{"hidden_size": 128, "qk_norm": true, "attn_scale": 0.177, "parallel_block": false, "init_std_o": 0.0153, "init_std_down": 0.0108, "learning_rate": 0.00548, "lr_mult_up": 0.608, "beta1": 0.95, "warmup_steps": 103, "final_lr_fraction": 0.0, "train_tokens": 148800000}
Each number is 50 + 10 x the weight over its row's rms, rounded and kept within 0 to 99. Layers, rows and columns count from 0. The size before them is the row's rms in percent of the matrix's.

# down: layer 3 MLP down (transposed), 256x128, rms 0.17, rows 40-57, columns 0-127
# gate: layer 3 MLP gate, 256x128, rms 0.116, rows 41-58, columns 0-127
# up: layer 3 MLP up, 256x128, rms 0.116, rows 41-58, columns 0-127
down40 101:47 52 65 48 65 38 43 49 41 60 59 61 53 53 52 51 55 39 33 57 33 58 50 26 38 48 34 54 50 39 46 46 59 41 65 34 45 53 41 53 63 35 65 48 43 52 47 53 67 68 39 38 61 58 41 47 61 54 61 39 46 50 52 38 50 51 69 53 39 44 48 43 50 38 42 63 54 35 45 46 40 65 63 26 38 58 61 28 49 52 44 39 72 38 48 47 41 48 41 40 43 62 61 49 50 69 56 33 57 51 65 54 53 59 71 54 58 48 50 57 50 43 60 50 35 53 41 43
gate41 109:53 61 36 47 58 61 67 48 23 46 41 61 45 41 48 55 40 44 59 42 30 34 46 57 44 49 53 46 48 57 41 36 50 51 56 29 53 54 51 43 53 43 49 47 47 47 27 29 51 55 61 39 35 50 42 48 73 64 56 62 53 42 58 37 34 61 55 37 54 61 42 36 45 58 66 42 60 72 67 41 56 52 56 47 55 67 55 54 58 71 52 39 66 48 52 70 53 58 59 56 47 38 63 52 59 40 48 50 47 44 46 27 56 39 50 44 52 54 41 59 54 45 35 51 58 43 59 54
up41 107:47 46 53 54 33 55 57 40 60 52 51 53 62 45 41 41 66 49 38 53 51 57 55 44 58 38 56 44 62 43 47 46 47 54 58 61 60 34 36 47 34 53 52 60 52 41 63 63 63 41 50 55 33 46 48 54 45 33 37 54 42 65 42 37 41 46 51 65 45 41 57 62 61 45 27 53 42 42 30 56 41 45 38 53 55 23 59 49 46 46 40 58 44 53 57 53 50 48 37 23 69 58 61 45 51 46 55 50 61 56 54 68 53 66 61 62 60 59 63 40 56 37 57 51 63 34 44 25
down41 105:54 47 63 68 47 54 56 47 61 51 43 60 49 47 53 58 46 46 44 52 49 65 64 69 65 49 55 40 66 48 63 46 83 65 29 46 59 51 42 53 39 53 60 51 65 55 39 56 41 52 49 41 64 22 56 47 45 51 49 48 60 41 59 58 33 40 49 61 32 52 52 51 36 47 28 52 54 38 52 67 66 45 69 50 53 53 63 50 32 66 61 54 53 49 50 43 57 58 42 54 54 67 61 61 47 47 46 55 42 35 56 37 47 49 46 49 52 55 45 41 55 57 55 71 41 60 33 59
gate42 105:64 51 43 28 36 54 39 45 58 53 55 38 37 52 36 57 09 51 39 55 47 48 63 52 64 53 40 55 56 62 45 61 60 54 39 59 50 46 47 66 39 65 47 37 64 47 39 50 44 66 50 48 40 44 42 31 53 57 62 39 71 66 53 53 51 43 46 56 48 52 53 34 62 43 55 56 40 57 54 43 68 47 44 44 35 73 49 50 51 51 52 50 56 52 45 48 50 47 52 46 57 30 40 51 45 54 52 52 49 54 43 42 54 55 41 60 59 46 46 54 76 75 52 58 54 29 52 37
up42 108:60 54 46 34 33 57 37 49 52 54 55 40 41 56 33 54 03 52 37 57 44 36 56 50 56 58 49 59 54 65 48 64 64 51 42 56 53 55 44 70 39 49 45 27 62 46 38 48 45 68 45 50 55 48 42 35 50 59 60 47 60 55 51 48 54 48 45 63 48 48 45 41 54 40 47 58 42 52 57 38 66 47 48 47 44 77 45 57 44 58 51 50 59 45 45 51 55 53 58 49 45 36 33 47 48 46 51 53 50 47 43 48 50 58 33 58 58 41 41 57 66 75 48 57 55 26 49 34
down42 109:52 63 63 53 57 53 46 53 34 57 49 49 22 35 38 60 58 61 36 34 55 48 27 45 49 48 37 57 60 51 68 43 55 56 39 64 52 51 55 56 51 56 53 45 34 33 60 44 57 41 43 51 41 38 52 51 48 43 62 67 44 46 52 47 52 57 47 58 32 58 44 51 58 51 62 50 45 45 71 40 46 46 45 60 52 57 44 66 45 55 44 31 58 36 62 60 32 39 57 59 49 54 37 52 36 64 48 42 50 61 60 30 46 55 44 59 68 44 52 56 54 84 53 64 50 53 55 51
gate43 093:41 36 74 53 39 63 43 72 58 48 53 41 67 37 61 54 53 51 78 35 37 49 55 49 53 52 37 57 50 56 39 33 48 52 42 47 45 61 44 49 45 73 42 49 34 60 63 71 58 31 38 55 53 35 26 40 59 51 34 60 34 36 49 37 43 39 41 45 58 52 47 40 54 54 40 50 53 41 47 54 45 56 42 53 38 46 61 44 52 48 38 66 61 46 61 45 45 61 36 58 49 52 55 46 41 49 42 53 67 40 61 41 45 32 50 47 43 48 40 53 41 35 46 46 48 55 56 37
up43 093:47 46 66 48 39 62 48 59 57 43 54 45 59 36 56 47 54 50 77 43 38 52 53 59 57 61 35 64 51 54 52 40 48 71 43 53 38 53 45 45 47 69 37 34 35 58 55 68 57 40 49 39 63 47 21 36 49 57 23 55 49 47 39 50 39 50 62 43 46 51 43 44 41 54 33 49 57 46 57 50 44 47 52 41 30 36 63 48 53 57 43 68 70 52 59 48 42 63 41 62 46 52 57 53 51 51 37 57 69 37 50 39 49 42 37 61 49 49 32 63 41 46 52 53 40 64 48 40
down43 087:45 55 63 65 63 58 33 51 21 51 42 62 58 66 54 65 62 44 49 55 47 39 69 48 56 60 45 50 48 39 39 48 49 44 57 49 40 67 65 50 30 43 52 44 57 45 64 60 36 60 38 50 77 65 55 59 45 32 65 50 38 33 33 48 62 46 53 27 50 33 54 62 51 51 31 42 52 52 41 53 49 46 66 49 47 57 61 49 37 42 47 43 55 74 47 47 56 50 54 54 40 45 57 41 55 47 46 46 50 61 53 45 52 59 57 52 64 37 44 41 58 32 51 39 50 48 53 49
gate44 102:61 41 47 58 47 60 53 54 52 53 38 58 50 64 27 62 50 58 58 49 63 37 58 45 42 69 43 43 56 63 52 38 56 53 43 55 47 48 47 53 57 56 71 54 52 37 64 41 48 48 59 45 66 45 59 45 33 32 62 46 43 59 35 56 28 47 50 55 58 52 42 51 38 50 47 35 54 64 56 57 58 33 49 39 62 39 31 66 38 51 58 44 51 63 45 50 54 54 55 54 43 39 46 58 53 49 69 71 43 63 42 61 40 30 59 42 54 40 71 60 59 22 44 54 54 49 48 60
up44 096:45 38 53 56 53 52 30 51 44 49 37 39 59 58 37 61 49 54 45 58 58 60 65 52 42 59 45 50 35 49 36 55 62 44 66 35 58 43 45 37 55 52 64 55 39 47 51 47 50 58 65 53 57 48 59 63 61 48 50 46 54 62 32 51 31 56 40 64 51 59 48 54 46 65 69 30 58 50 73 43 71 67 46 51 56 20 46 38 47 63 35 54 36 59 49 46 47 36 49 54 46 54 33 55 45 60 68 64 56 48 59 41 46 47 33 48 32 68 49 44 40 45 56 51 56 48 50 56
down44 100:44 54 52 46 54 38 39 53 64 48 65 51 55 42 52 48 45 34 40 46 26 34 42 54 46 35 58 44 46 55 36 44 45 59 49 49 35 52 55 36 53 45 66 45 47 46 56 46 53 54 36 60 47 71 42 43 43 59 42 37 46 55 40 54 64 58 29 38 78 39 56 57 41 31 43 43 43 60 58 55 55 45 41 27 37 47 50 42 47 67 52 40 60 45 56 40 60 37 50 49 57 77 43 45 43 40 50 47 51 45 58 24 63 51 56 56 44 36 56 46 57 43 39 41 65 63 60 44
gate45 104:46 41 43 31 45 48 42 61 48 77 50 55 38 62 35 55 41 54 60 53 61 51 57 64 54 45 54 35 39 66 53 52 50 67 35 72 61 58 55 45 49 50 43 65 58 49 55 49 51 53 34 49 54 45 36 47 51 56 32 56 53 72 59 62 59 48 45 39 69 59 48 71 36 44 55 51 37 35 51 48 45 57 43 46 60 73 47 51 47 47 56 44 62 38 65 36 50 52 55 54 52 44 60 62 47 42 63 50 35 41 32 35 46 51 44 56 62 62 39 45 65 63 57 47 43 59 41 69
up45 107:60 50 70 44 51 53 49 56 58 54 50 44 59 55 47 57 52 38 50 47 49 56 59 48 65 70 34 37 42 56 72 55 38 44 57 51 64 66 59 58 52 68 27 52 68 61 37 45 47 58 53 63 56 59 64 60 47 52 74 40 48 48 54 53 41 57 58 54 49 54 44 49 62 40 58 48 53 41 48 43 53 50 66 54 45 14 42 40 43 30 49 50 70 65 64 48 40 51 50 58 40 44 42 54 28 45 42 50 59 40 46 42 40 46 40 52 48 50 66 50 50 63 55 43 57 68 62 57
down45 093:56 45 65 70 72 54 59 40 42 40 35 45 62 31 38 45 41 53 53 50 39 74 69 56 45 39 65 28 73 55 35 49 47 62 67 58 38 49 52 57 62 62 47 45 51 52 54 51 56 53 54 49 37 45 57 37 41 42 58 37 47 39 52 36 47 61 46 53 48 55 46 36 59 38 53 43 25 51 55 49 34 53 51 55 52 44 48 46 38 45 70 56 68 41 65 56 46 52 42 59 52 68 46 61 39 47 64 49 62 64 59 49 42 57 47 46 56 54 46 42 46 56 61 66 51 33 48 60
gate46 100:45 46 66 38 42 52 38 55 41 60 48 32 61 50 50 46 56 33 64 56 52 51 57 71 58 48 37 43 38 58 39 57 42 39 42 59 52 30 44 43 59 52 56 42 60 55 44 42 59 50 39 49 55 48 70 52 54 55 70 44 58 43 46 49 47 65 51 46 55 43 59 68 50 31 49 63 41 33 53 58 47 45 54 46 48 53 40 68 62 63 68 58 49 67 38 59 66 28 66 49 58 33 36 70 45 62 65 45 56 48 60 63 48 46 59 41 57 37 44 59 39 48 37 59 56 60 58 48
up46 097:44 63 60 41 44 43 50 48 45 46 43 32 41 71 62 57 40 53 56 52 40 49 66 54 67 51 39 58 47 60 47 69 47 38 40 47 51 26 44 44 51 67 51 50 53 61 54 44 68 62 53 45 57 49 67 25 37 73 67 44 50 41 45 49 55 61 52 44 58 51 62 65 45 44 41 78 44 31 64 61 56 54 53 54 50 60 45 53 53 67 58 47 54 72 58 48 64 36 51 55 51 36 56 62 46 57 63 51 44 46 54 49 54 41 67 39 69 54 52 55 44 47 47 48 58 61 49 51
down46 105:32 44 45 59 45 49 34 51 44 50 59 50 59 53 38 34 48 34 59 48 58 43 61 52 60 50 50 39 47 56 43 56 46 36 61 46 17 59 54 43 63 51 52 47 69 47 49 51 75 37 35 56 48 56 59 41 50 47 47 51 72 38 40 48 45 48 62 43 47 68 52 57 42 43 46 38 69 47 41 60 45 36 39 31 45 60 52 51 58 54 55 59 37 45 62 50 33 48 72 44 62 65 49 37 55 59 65 68 59 58 42 35 62 67 54 53 50 53 59 49 47 43 36 57 61 50 45 42
gate47 096:31 58 59 37 41 55 52 48 62 49 58 33 54 49 40 52 64 44 66 59 56 51 59 57 47 50 32 49 51 60 62 42 34 61 51 43 67 69 48 53 63 32 50 34 66 64 48 53 44 61 31 51 51 57 71 50 23 46 36 47 51 55 51 57 42 40 38 46 46 39 46 45 53 47 52 55 41 65 34 53 71 39 74 44 47 64 49 51 69 59 32 33 43 56 42 52 46 42 41 45 53 48 51 43 42 47 54 58 55 42 54 38 55 55 57 47 72 38 60 58 52 59 51 62 53 36 55 44
up47 101:53 60 49 43 19 56 63 63 57 46 50 47 41 58 49 43 61 56 52 51 55 20 64 38 50 45 46 48 26 60 61 51 47 49 45 43 44 64 55 51 42 40 45 45 62 58 56 56 50 49 35 50 55 51 44 46 33 49 53 53 50 67 45 55 58 32 39 42 51 62 29 60 51 51 69 42 61 49 43 46 46 41 69 41 64 56 63 36 36 54 35 27 58 67 61 45 60 36 52 46 34 49 37 44 53 51 36 44 63 67 49 51 52 52 53 59 49 58 51 40 66 51 68 50 57 50 45 42
down47 098:45 62 55 57 39 56 48 38 48 46 40 52 41 58 47 52 48 61 37 59 33 50 37 35 47 53 32 59 43 41 53 38 54 53 35 35 45 45 49 53 56 52 49 56 49 63 51 45 75 59 52 47 36 35 57 57 51 38 44 52 40 51 39 60 59 44 31 59 68 52 55 46 53 48 55 33 45 57 60 40 54 49 50 55 44 47 56 50 30 65 75 51 54 40 60 63 61 51 38 63 60 45 23 65 41 52 49 34 43 33 57 40 35 47 39 55 63 47 36 32 60 52 49 48 28 52 35 39
gate48 119:35 38 49 45 54 47 36 57 49 58 58 54 57 56 45 47 58 68 55 56 54 40 69 58 52 53 63 47 59 43 44 55 60 47 52 54 40 51 68 53 36 59 46 46 37 49 48 43 57 62 58 46 54 59 44 21 52 53 35 49 57 26 48 44 44 50 46 33 52 55 44 51 33 44 52 46 52 45 47 42 73 39 54 44 74 66 39 40 46 42 43 35 42 45 57 31 63 63 35 55 56 48 52 55 54 49 57 54 41 61 33 60 32 53 63 57 72 84 44 54 40 49 49 49 57 40 55 41
up48 111:57 60 40 56 46 57 53 32 62 63 50 42 39 45 58 48 66 52 64 51 58 51 43 49 47 49 45 57 50 46 56 58 33 64 51 47 41 61 49 64 49 63 66 42 55 50 40 34 67 65 64 40 19 54 36 51 59 52 47 58 43 65 62 47 44 48 60 49 58 42 38 44 48 62 44 45 44 27 58 35 64 51 53 39 50 49 31 61 44 61 58 43 55 42 43 64 42 43 34 49 63 46 36 58 68 58 63 68 51 44 47 52 27 50 46 31 53 44 42 45 44 59 59 40 33 45 53 47
down48 102:35 58 55 47 61 63 35 33 51 34 60 69 50 44 55 63 52 43 50 41 40 47 57 50 52 44 46 42 52 73 60 52 64 36 51 46 49 39 72 30 40 55 49 33 39 49 52 55 61 49 56 33 60 52 30 52 64 43 32 71 51 51 56 46 53 63 42 43 43 41 51 61 45 43 62 52 64 40 66 54 53 39 33 49 60 43 59 45 44 55 43 61 46 49 54 50 48 64 50 51 65 40 44 60 55 38 45 65 43 41 65 50 52 60 69 62 64 55 60 59 51 49 58 58 72 43 67 51
gate49 077:41 46 33 48 39 58 48 48 40 47 62 46 54 55 37 63 42 45 61 76 26 59 59 67 59 46 30 45 59 52 65 56 42 56 20 41 40 35 29 50 47 53 64 34 54 54 43 50 44 54 42 42 45 68 55 50 58 51 67 41 54 45 46 25 47 43 46 50 38 47 37 43 49 57 50 41 37 51 41 42 43 52 59 51 33 47 52 35 57 56 60 48 53 48 59 52 55 50 48 44 33 49 52 44 53 36 39 56 54 57 53 49 61 75 37 34 53 66 54 48 53 37 40 54 49 42 41 38
up49 078:54 59 55 50 49 40 45 52 83 41 35 43 47 51 48 43 52 55 31 44 69 44 57 36 58 51 51 64 43 56 41 51 75 47 77 54 59 51 66 49 47 55 33 56 51 58 70 53 49 35 53 48 52 38 40 43 52 60 32 56 55 59 36 72 37 55 48 47 52 62 62 52 68 44 53 58 53 64 56 51 53 48 33 46 62 40 33 58 62 46 60 48 43 36 57 55 54 45 46 56 56 64 50 49 39 60 59 42 27 55 47 64 52 36 46 61 51 62 40 54 45 60 69 53 53 45 54 54
down49 105:43 44 49 41 63 50 57 49 45 62 43 36 32 69 66 40 45 45 52 55 50 45 49 52 45 36 59 35 40 35 60 54 49 56 40 39 54 43 46 61 53 51 52 53 56 51 44 44 49 40 59 35 63 51 61 41 43 55 42 54 50 53 65 73 40 64 66 47 42 45 44 23 38 47 50 44 49 60 44 35 52 34 58 51 62 43 48 53 57 45 51 51 50 50 46 68 53 67 53 36 64 55 55 52 61 58 41 67 57 43 56 59 53 48 51 40 38 49 53 32 63 60 55 57 91 34 58 37
gate50 111:34 48 48 37 60 55 20 52 43 27 56 50 40 63 37 47 55 35 61 46 46 48 47 68 43 43 65 51 59 44 38 35 45 61 52 53 68 49 45 38 60 29 49 32 70 38 72 52 43 52 50 41 51 41 62 47 46 52 52 67 45 52 51 43 61 62 54 25 45 46 52 58 44 60 53 46 42 50 51 48 47 43 33 45 59 59 39 46 28 34 40 56 32 49 54 45 45 60 46 46 47 49 50 49 68 56 62 68 51 58 51 50 58 51 56 57 45 54 37 34 37 53 52 41 63 49 61 48
up50 109:42 37 55 39 58 50 39 57 32 37 65 50 42 48 32 45 48 56 53 46 45 55 49 61 52 51 55 58 56 53 37 58 42 67 44 53 49 50 48 33 63 40 49 43 49 45 61 48 42 44 63 31 47 34 49 38 49 55 55 57 42 46 47 36 32 54 55 39 54 37 63 42 56 55 46 62 54 59 46 51 49 65 52 49 46 65 41 48 28 25 51 60 38 50 57 50 44 59 45 42 66 55 63 58 43 50 64 55 40 57 46 54 68 45 64 58 42 39 49 15 39 51 57 36 58 60 23 63
down50 108:49 34 65 55 53 45 45 43 43 46 35 48 66 54 56 62 44 32 43 61 41 54 56 61 61 55 53 41 52 54 45 45 48 43 32 50 47 40 56 39 61 33 53 59 49 39 50 63 52 49 55 44 39 63 41 59 59 48 54 47 56 43 48 52 45 71 44 53 72 53 57 38 43 58 68 61 44 53 55 55 44 59 64 54 47 54 23 52 36 42 68 29 46 49 56 43 44 52 49 41 55 60 62 57 54 64 34 35 26 47 72 36 62 56 36 41 36 45 48 46 62 36 46 44 33 39 55 63
gate51 110:49 37 48 63 51 55 51 36 38 44 58 62 32 47 47 48 41 50 49 56 30 56 47 46 61 56 40 54 52 64 62 57 40 63 46 54 43 72 61 55 68 37 68 57 64 32 52 36 57 46 56 51 41 31 45 41 54 66 63 50 36 52 57 64 50 36 46 65 34 46 55 43 49 42 40 65 56 47 47 51 43 53 68 42 45 59 58 49 32 30 47 53 54 56 58 44 46 68 61 39 44 44 60 59 50 36 63 61 58 54 62 52 48 27 58 43 58 43 43 41 66 41 39 63 60 60 57 42
up51 113:50 75 52 68 59 57 37 68 51 39 43 63 55 46 49 71 54 43 45 49 61 42 39 45 39 50 61 56 56 31 31 43 55 55 48 40 37 45 55 39 39 64 53 56 53 39 38 63 46 57 51 49 51 50 48 48 39 52 68 52 57 52 56 36 49 47 46 49 57 49 51 43 45 58 45 68 52 57 47 69 65 54 45 60 50 53 48 37 40 56 56 47 49 41 61 57 53 53 34 60 31 54 58 51 36 49 52 48 57 38 67 50 54 60 24 47 43 48 55 41 23 82 66 49 50 37 42 56
down51 118:66 51 33 32 53 52 47 61 55 45 47 30 77 48 50 54 48 62 49 56 69 36 58 47 54 41 63 58 50 31 55 42 35 46 50 52 64 61 28 50 45 65 41 53 37 51 45 47 45 54 70 49 34 35 54 53 46 46 49 52 48 59 65 38 31 46 34 22 58 50 67 38 52 51 49 54 53 59 42 65 58 56 58 46 39 48 48 61 56 50 39 41 58 43 58 54 52 58 44 64 52 45 57 54 45 57 48 54 65 55 59 54 60 61 36 50 40 61 69 55 39 60 65 50 40 49 68 50
gate52 107:55 62 56 46 44 68 53 61 53 46 49 52 65 64 43 46 57 41 51 61 39 30 39 62 41 45 54 62 57 45 58 51 53 52 52 61 54 51 43 55 62 63 64 40 61 48 58 57 53 60 48 60 46 71 62 49 64 43 52 51 38 39 42 55 34 59 46 38 53 46 49 70 54 81 41 53 51 51 57 41 37 44 51 47 52 53 55 45 37 55 37 64 47 57 39 23 44 58 43 54 60 54 50 31 56 50 52 24 40 47 44 32 32 34 47 51 39 40 61 37 50 52 58 39 64 55 30 45
up52 101:53 46 31 40 59 47 42 63 51 34 46 44 53 50 52 50 41 29 55 49 67 50 47 46 39 52 44 38 35 36 66 43 54 60 40 57 39 50 60 52 59 49 40 37 63 37 31 61 56 24 53 63 33 32 52 67 49 52 62 49 31 24 61 66 46 48 38 42 54 47 58 47 44 61 40 41 51 49 46 48 38 58 37 30 62 42 52 66 29 37 56 45 39 39 46 61 49 41 48 40 51 61 43 61 32 58 57 48 42 42 60 52 46 55 61 57 44 59 50 46 38 52 58 48 42 51 52 40
down52 107:46 61 48 63 65 50 49 59 55 43 36 51 57 58 49 41 48 44 45 59 48 58 32 70 44 49 61 74 47 60 33 58 42 60 62 53 34 59 59 39 60 34 41 43 62 53 57 44 55 53 39 52 43 54 51 26 39 51 46 46 40 51 64 55 48 56 46 53 14 57 52 49 47 35 45 51 51 61 37 48 36 38 42 61 54 50 44 53 45 48 44 42 35 49 42 61 57 61 45 37 73 69 64 37 41 47 48 38 64 55 44 45 57 48 35 56 31 35 51 58 49 49 51 47 41 37 42 64
gate53 096:33 40 48 45 58 41 56 42 45 57 57 54 45 36 35 49 41 49 54 44 61 53 59 61 41 45 47 56 39 43 63 53 44 40 59 55 57 36 29 34 68 40 60 46 70 45 47 52 38 29 38 37 43 30 51 49 52 61 67 42 59 46 47 74 33 55 51 31 47 64 35 41 70 48 44 34 37 42 55 45 42 45 38 49 46 59 66 51 31 43 66 59 50 49 46 56 47 56 36 43 58 55 58 54 50 47 46 44 45 63 44 50 58 30 59 27 33 58 45 48 48 55 51 54 47 52 39 56
up53 092:32 41 60 37 54 42 49 55 51 37 47 43 45 41 46 49 32 54 48 54 53 63 48 61 47 55 46 68 43 39 63 53 34 46 54 61 47 52 49 43 68 44 46 33 61 41 46 64 56 40 49 39 44 43 54 57 59 69 49 52 49 42 59 67 52 62 56 41 51 45 31 40 75 53 46 50 35 48 65 52 45 42 29 50 33 64 68 50 32 37 56 59 58 56 51 58 38 59 35 50 59 45 61 44 63 40 33 69 55 57 45 45 55 28 56 38 28 63 42 43 47 40 53 48 60 52 42 54
down53 115:41 60 43 55 59 43 60 43 56 61 42 50 82 50 53 51 33 36 44 49 59 47 43 40 63 63 32 27 52 38 53 65 41 38 70 41 36 44 56 48 64 56 37 38 48 55 59 63 56 35 50 67 63 46 33 56 55 51 43 58 44 44 39 62 39 22 53 31 57 49 54 48 62 48 55 59 45 41 46 41 45 61 45 46 45 49 55 61 43 46 66 56 55 45 52 33 50 65 57 28 56 46 49 51 55 36 53 43 46 43 47 46 47 53 59 52 46 55 58 47 70 55 56 60 59 30 51 58
gate54 098:48 45 54 41 63 47 42 54 57 54 60 66 44 47 67 23 68 39 64 36 38 69 55 45 44 46 47 63 49 45 56 30 59 26 43 41 47 59 59 51 54 62 45 50 55 56 49 45 58 52 63 61 57 52 64 49 71 41 56 39 57 46 56 52 45 44 48 46 59 62 43 55 48 49 62 56 48 56 53 38 56 31 52 50 58 64 47 46 45 52 47 50 53 40 60 63 36 60 33 63 65 74 62 56 39 42 30 46 38 48 54 37 46 57 40 65 60 59 60 67 41 38 52 42 50 51 28 47
up54 097:51 59 48 39 56 54 39 48 52 61 59 66 53 48 56 26 62 42 55 47 43 65 53 51 39 44 56 58 54 44 55 41 61 29 48 47 40 64 65 57 62 59 43 60 49 48 58 41 55 57 55 52 64 55 63 51 63 46 54 39 75 44 54 55 49 39 50 42 62 60 48 51 41 44 55 53 48 66 45 45 63 39 47 56 55 63 43 41 43 56 47 47 50 39 69 64 28 54 25 58 65 71 61 54 39 37 35 53 47 47 49 33 45 56 40 63 68 58 58 69 36 35 62 52 46 47 33 54
down54 085:41 56 52 47 66 41 54 37 33 73 51 59 37 61 57 48 47 40 52 57 53 63 52 57 36 54 51 40 45 67 49 43 51 53 51 62 42 56 46 44 53 46 57 21 64 57 53 57 60 38 38 45 47 78 59 78 57 34 49 47 54 30 55 57 54 61 50 42 45 55 58 72 43 60 45 44 47 52 54 55 44 36 67 44 49 55 35 42 46 48 46 52 40 44 70 58 52 57 55 42 47 61 48 60 50 42 45 54 40 68 61 60 55 55 51 71 49 32 53 49 35 42 50 41 54 44 44 67
gate55 093:41 61 31 45 63 46 45 68 30 56 57 61 41 67 49 53 50 53 22 67 43 55 55 52 54 43 47 36 52 47 71 51 30 41 54 66 50 49 53 45 74 45 65 63 57 56 61 52 50 57 59 43 61 52 38 44 53 61 41 51 36 41 60 41 61 40 40 43 61 49 46 55 48 55 44 33 43 41 43 49 37 52 50 55 45 46 49 48 48 53 41 47 43 47 46 33 25 69 38 58 51 51 61 49 56 51 63 76 35 55 52 51 34 43 53 44 56 46 51 60 67 39 47 59 39 60 37 38
up55 101:72 46 52 48 54 50 53 25 50 48 38 51 63 35 52 47 46 38 56 33 60 31 29 51 55 57 63 54 62 30 39 38 76 45 59 33 46 55 46 64 56 60 38 55 54 42 47 49 58 39 45 41 50 41 45 62 54 45 52 57 49 48 57 44 35 42 42 55 41 54 46 37 60 29 66 59 49 54 41 60 50 41 54 42 50 55 47 34 49 42 56 58 64 55 56 57 46 33 53 41 53 46 40 71 52 63 65 24 59 32 34 58 45 50 49 41 51 57 52 57 61 58 38 45 62 54 54 49
down55 098:49 37 43 47 52 54 59 32 54 52 51 62 36 55 44 46 51 61 72 48 26 43 43 51 61 53 58 56 53 37 56 42 58 55 44 33 56 62 65 50 50 50 46 58 33 63 63 52 59 60 36 57 33 54 70 46 57 51 55 48 55 42 36 63 45 46 33 47 41 48 64 43 33 45 41 45 51 52 51 42 49 64 37 49 61 53 50 57 54 63 50 53 45 50 30 55 44 56 42 44 33 45 45 43 44 36 31 60 32 41 37 74 42 61 32 60 60 56 57 60 41 53 50 32 70 50 32 52
gate56 099:51 36 55 33 50 36 62 41 50 73 56 48 57 60 52 51 50 66 45 38 53 69 68 46 55 62 59 48 47 53 59 32 50 34 30 42 49 67 65 45 62 48 26 41 50 54 54 39 46 50 48 61 58 48 39 39 61 58 55 46 51 40 50 47 69 45 43 66 53 70 51 32 50 48 46 44 49 48 62 44 50 46 49 61 42 51 40 32 62 48 40 37 54 33 62 59 62 76 57 53 53 48 54 56 43 63 46 40 33 48 55 44 55 45 42 44 56 51 52 72 60 48 42 69 44 48 38 40
up56 094:47 54 41 44 44 61 57 58 56 23 50 40 62 60 33 64 42 56 74 42 38 49 57 54 39 46 46 46 34 41 55 69 39 31 35 29 52 53 56 53 38 62 38 47 42 45 48 43 42 50 53 57 52 62 49 52 60 40 46 43 38 34 34 43 32 64 57 56 56 46 57 47 42 29 57 44 46 47 66 37 55 27 51 59 50 68 68 37 38 58 65 63 47 38 51 44 54 48 43 43 58 45 53 59 46 48 52 57 52 50 45 53 52 59 58 48 30 45 50 32 45 54 43 56 44 59 66 61
down56 103:27 44 56 50 63 57 42 72 52 65 50 72 59 44 65 39 40 42 49 59 75 65 57 53 49 48 52 61 44 63 33 51 46 46 47 59 71 73 41 53 63 44 42 49 52 31 58 53 36 47 53 44 58 29 49 43 49 47 55 42 42 39 36 58 59 52 48 42 51 39 45 41 50 38 52 46 55 63 60 45 45 42 67 56 45 51 34 47 48 49 55 31 37 37 56 40 56 50 50 56 46 44 52 40 37 70 58 47 47 62 53 45 51 61 60 66 50 34 48 25 48 49 49 59 57 55 66 44
gate57 084:34 49 59 29 29 68 40 54 53 50 50 40 55 52 37 48 53 39 35 41 39 50 46 63 61 46 49 44 39 64 52 64 40 40 52 55 64 37 45 38 43 67 52 53 62 76 51 41 29 57 34 45 57 38 50 77 47 51 68 57 66 43 49 43 31 50 57 57 49 60 47 49 51 63 55 35 48 50 42 45 47 35 41 63 51 35 58 38 49 69 55 43 48 49 54 52 56 40 42 66 50 41 46 49 60 46 59 45 47 58 48 56 66 59 44 49 54 50 36 51 48 44 55 58 36 60 66 33
up57 085:48 41 53 25 47 61 56 59 51 63 58 44 65 45 48 30 63 53 58 42 45 48 27 67 53 47 48 45 38 69 29 50 53 46 50 39 71 43 48 34 45 56 59 40 65 60 31 47 33 47 42 50 72 50 62 64 59 49 64 37 75 45 55 51 45 52 57 59 49 74 47 43 51 54 49 41 42 51 39 56 51 38 55 50 42 44 42 50 46 56 63 43 65 63 52 63 42 53 41 67 48 48 50 43 59 36 54 35 37 50 57 49 61 41 59 43 59 53 43 57 66 45 50 55 50 35 49 48
down57 097:39 51 40 36 59 47 57 60 43 45 53 36 57 62 64 69 67 51 55 47 37 49 52 32 51 51 41 58 66 55 50 49 35 61 45 45 45 71 34 39 46 56 44 60 32 56 38 56 69 31 48 63 53 51 52 55 46 50 41 57 45 41 53 55 46 47 59 42 61 54 33 48 35 74 53 45 33 42 52 51 49 57 47 51 53 38 50 46 56 50 49 39 44 64 50 27 45 38 39 44 36 68 68 48 67 62 52 38 37 56 55 53 51 45 46 30 35 49 51 53 49 31 52 64 39 40 52 34
gate58 099:58 44 46 42 41 55 38 48 33 48 52 38 42 19 55 78 50 27 44 68 41 51 59 62 55 58 42 60 41 54 52 41 56 54 32 45 36 55 29 52 55 58 59 37 57 53 55 43 49 42 46 44 46 38 37 50 36 51 52 46 43 32 59 32 46 46 43 38 44 48 34 41 51 38 40 39 56 46 51 51 47 40 66 51 42 38 54 51 49 32 46 60 65 53 31 45 45 56 43 59 40 48 53 49 39 61 58 61 44 65 65 63 38 45 58 50 66 41 43 65 56 47 34 52 54 49 62 39
up58 100:39 43 35 46 46 40 49 43 49 61 57 65 49 68 61 58 51 51 56 56 47 55 41 46 42 51 49 47 35 54 54 55 38 40 49 49 43 53 47 66 31 43 41 48 57 63 52 42 40 63 43 65 65 64 56 62 48 49 41 32 82 72 48 76 38 48 71 59 69 38 56 58 51 49 43 52 35 39 35 41 63 53 50 41 49 75 55 40 43 58 52 62 53 37 52 48 57 53 27 55 57 54 48 46 54 45 46 59 51 49 40 62 55 48 48 44 46 33 45 52 44 65 53 62 52 51 57 34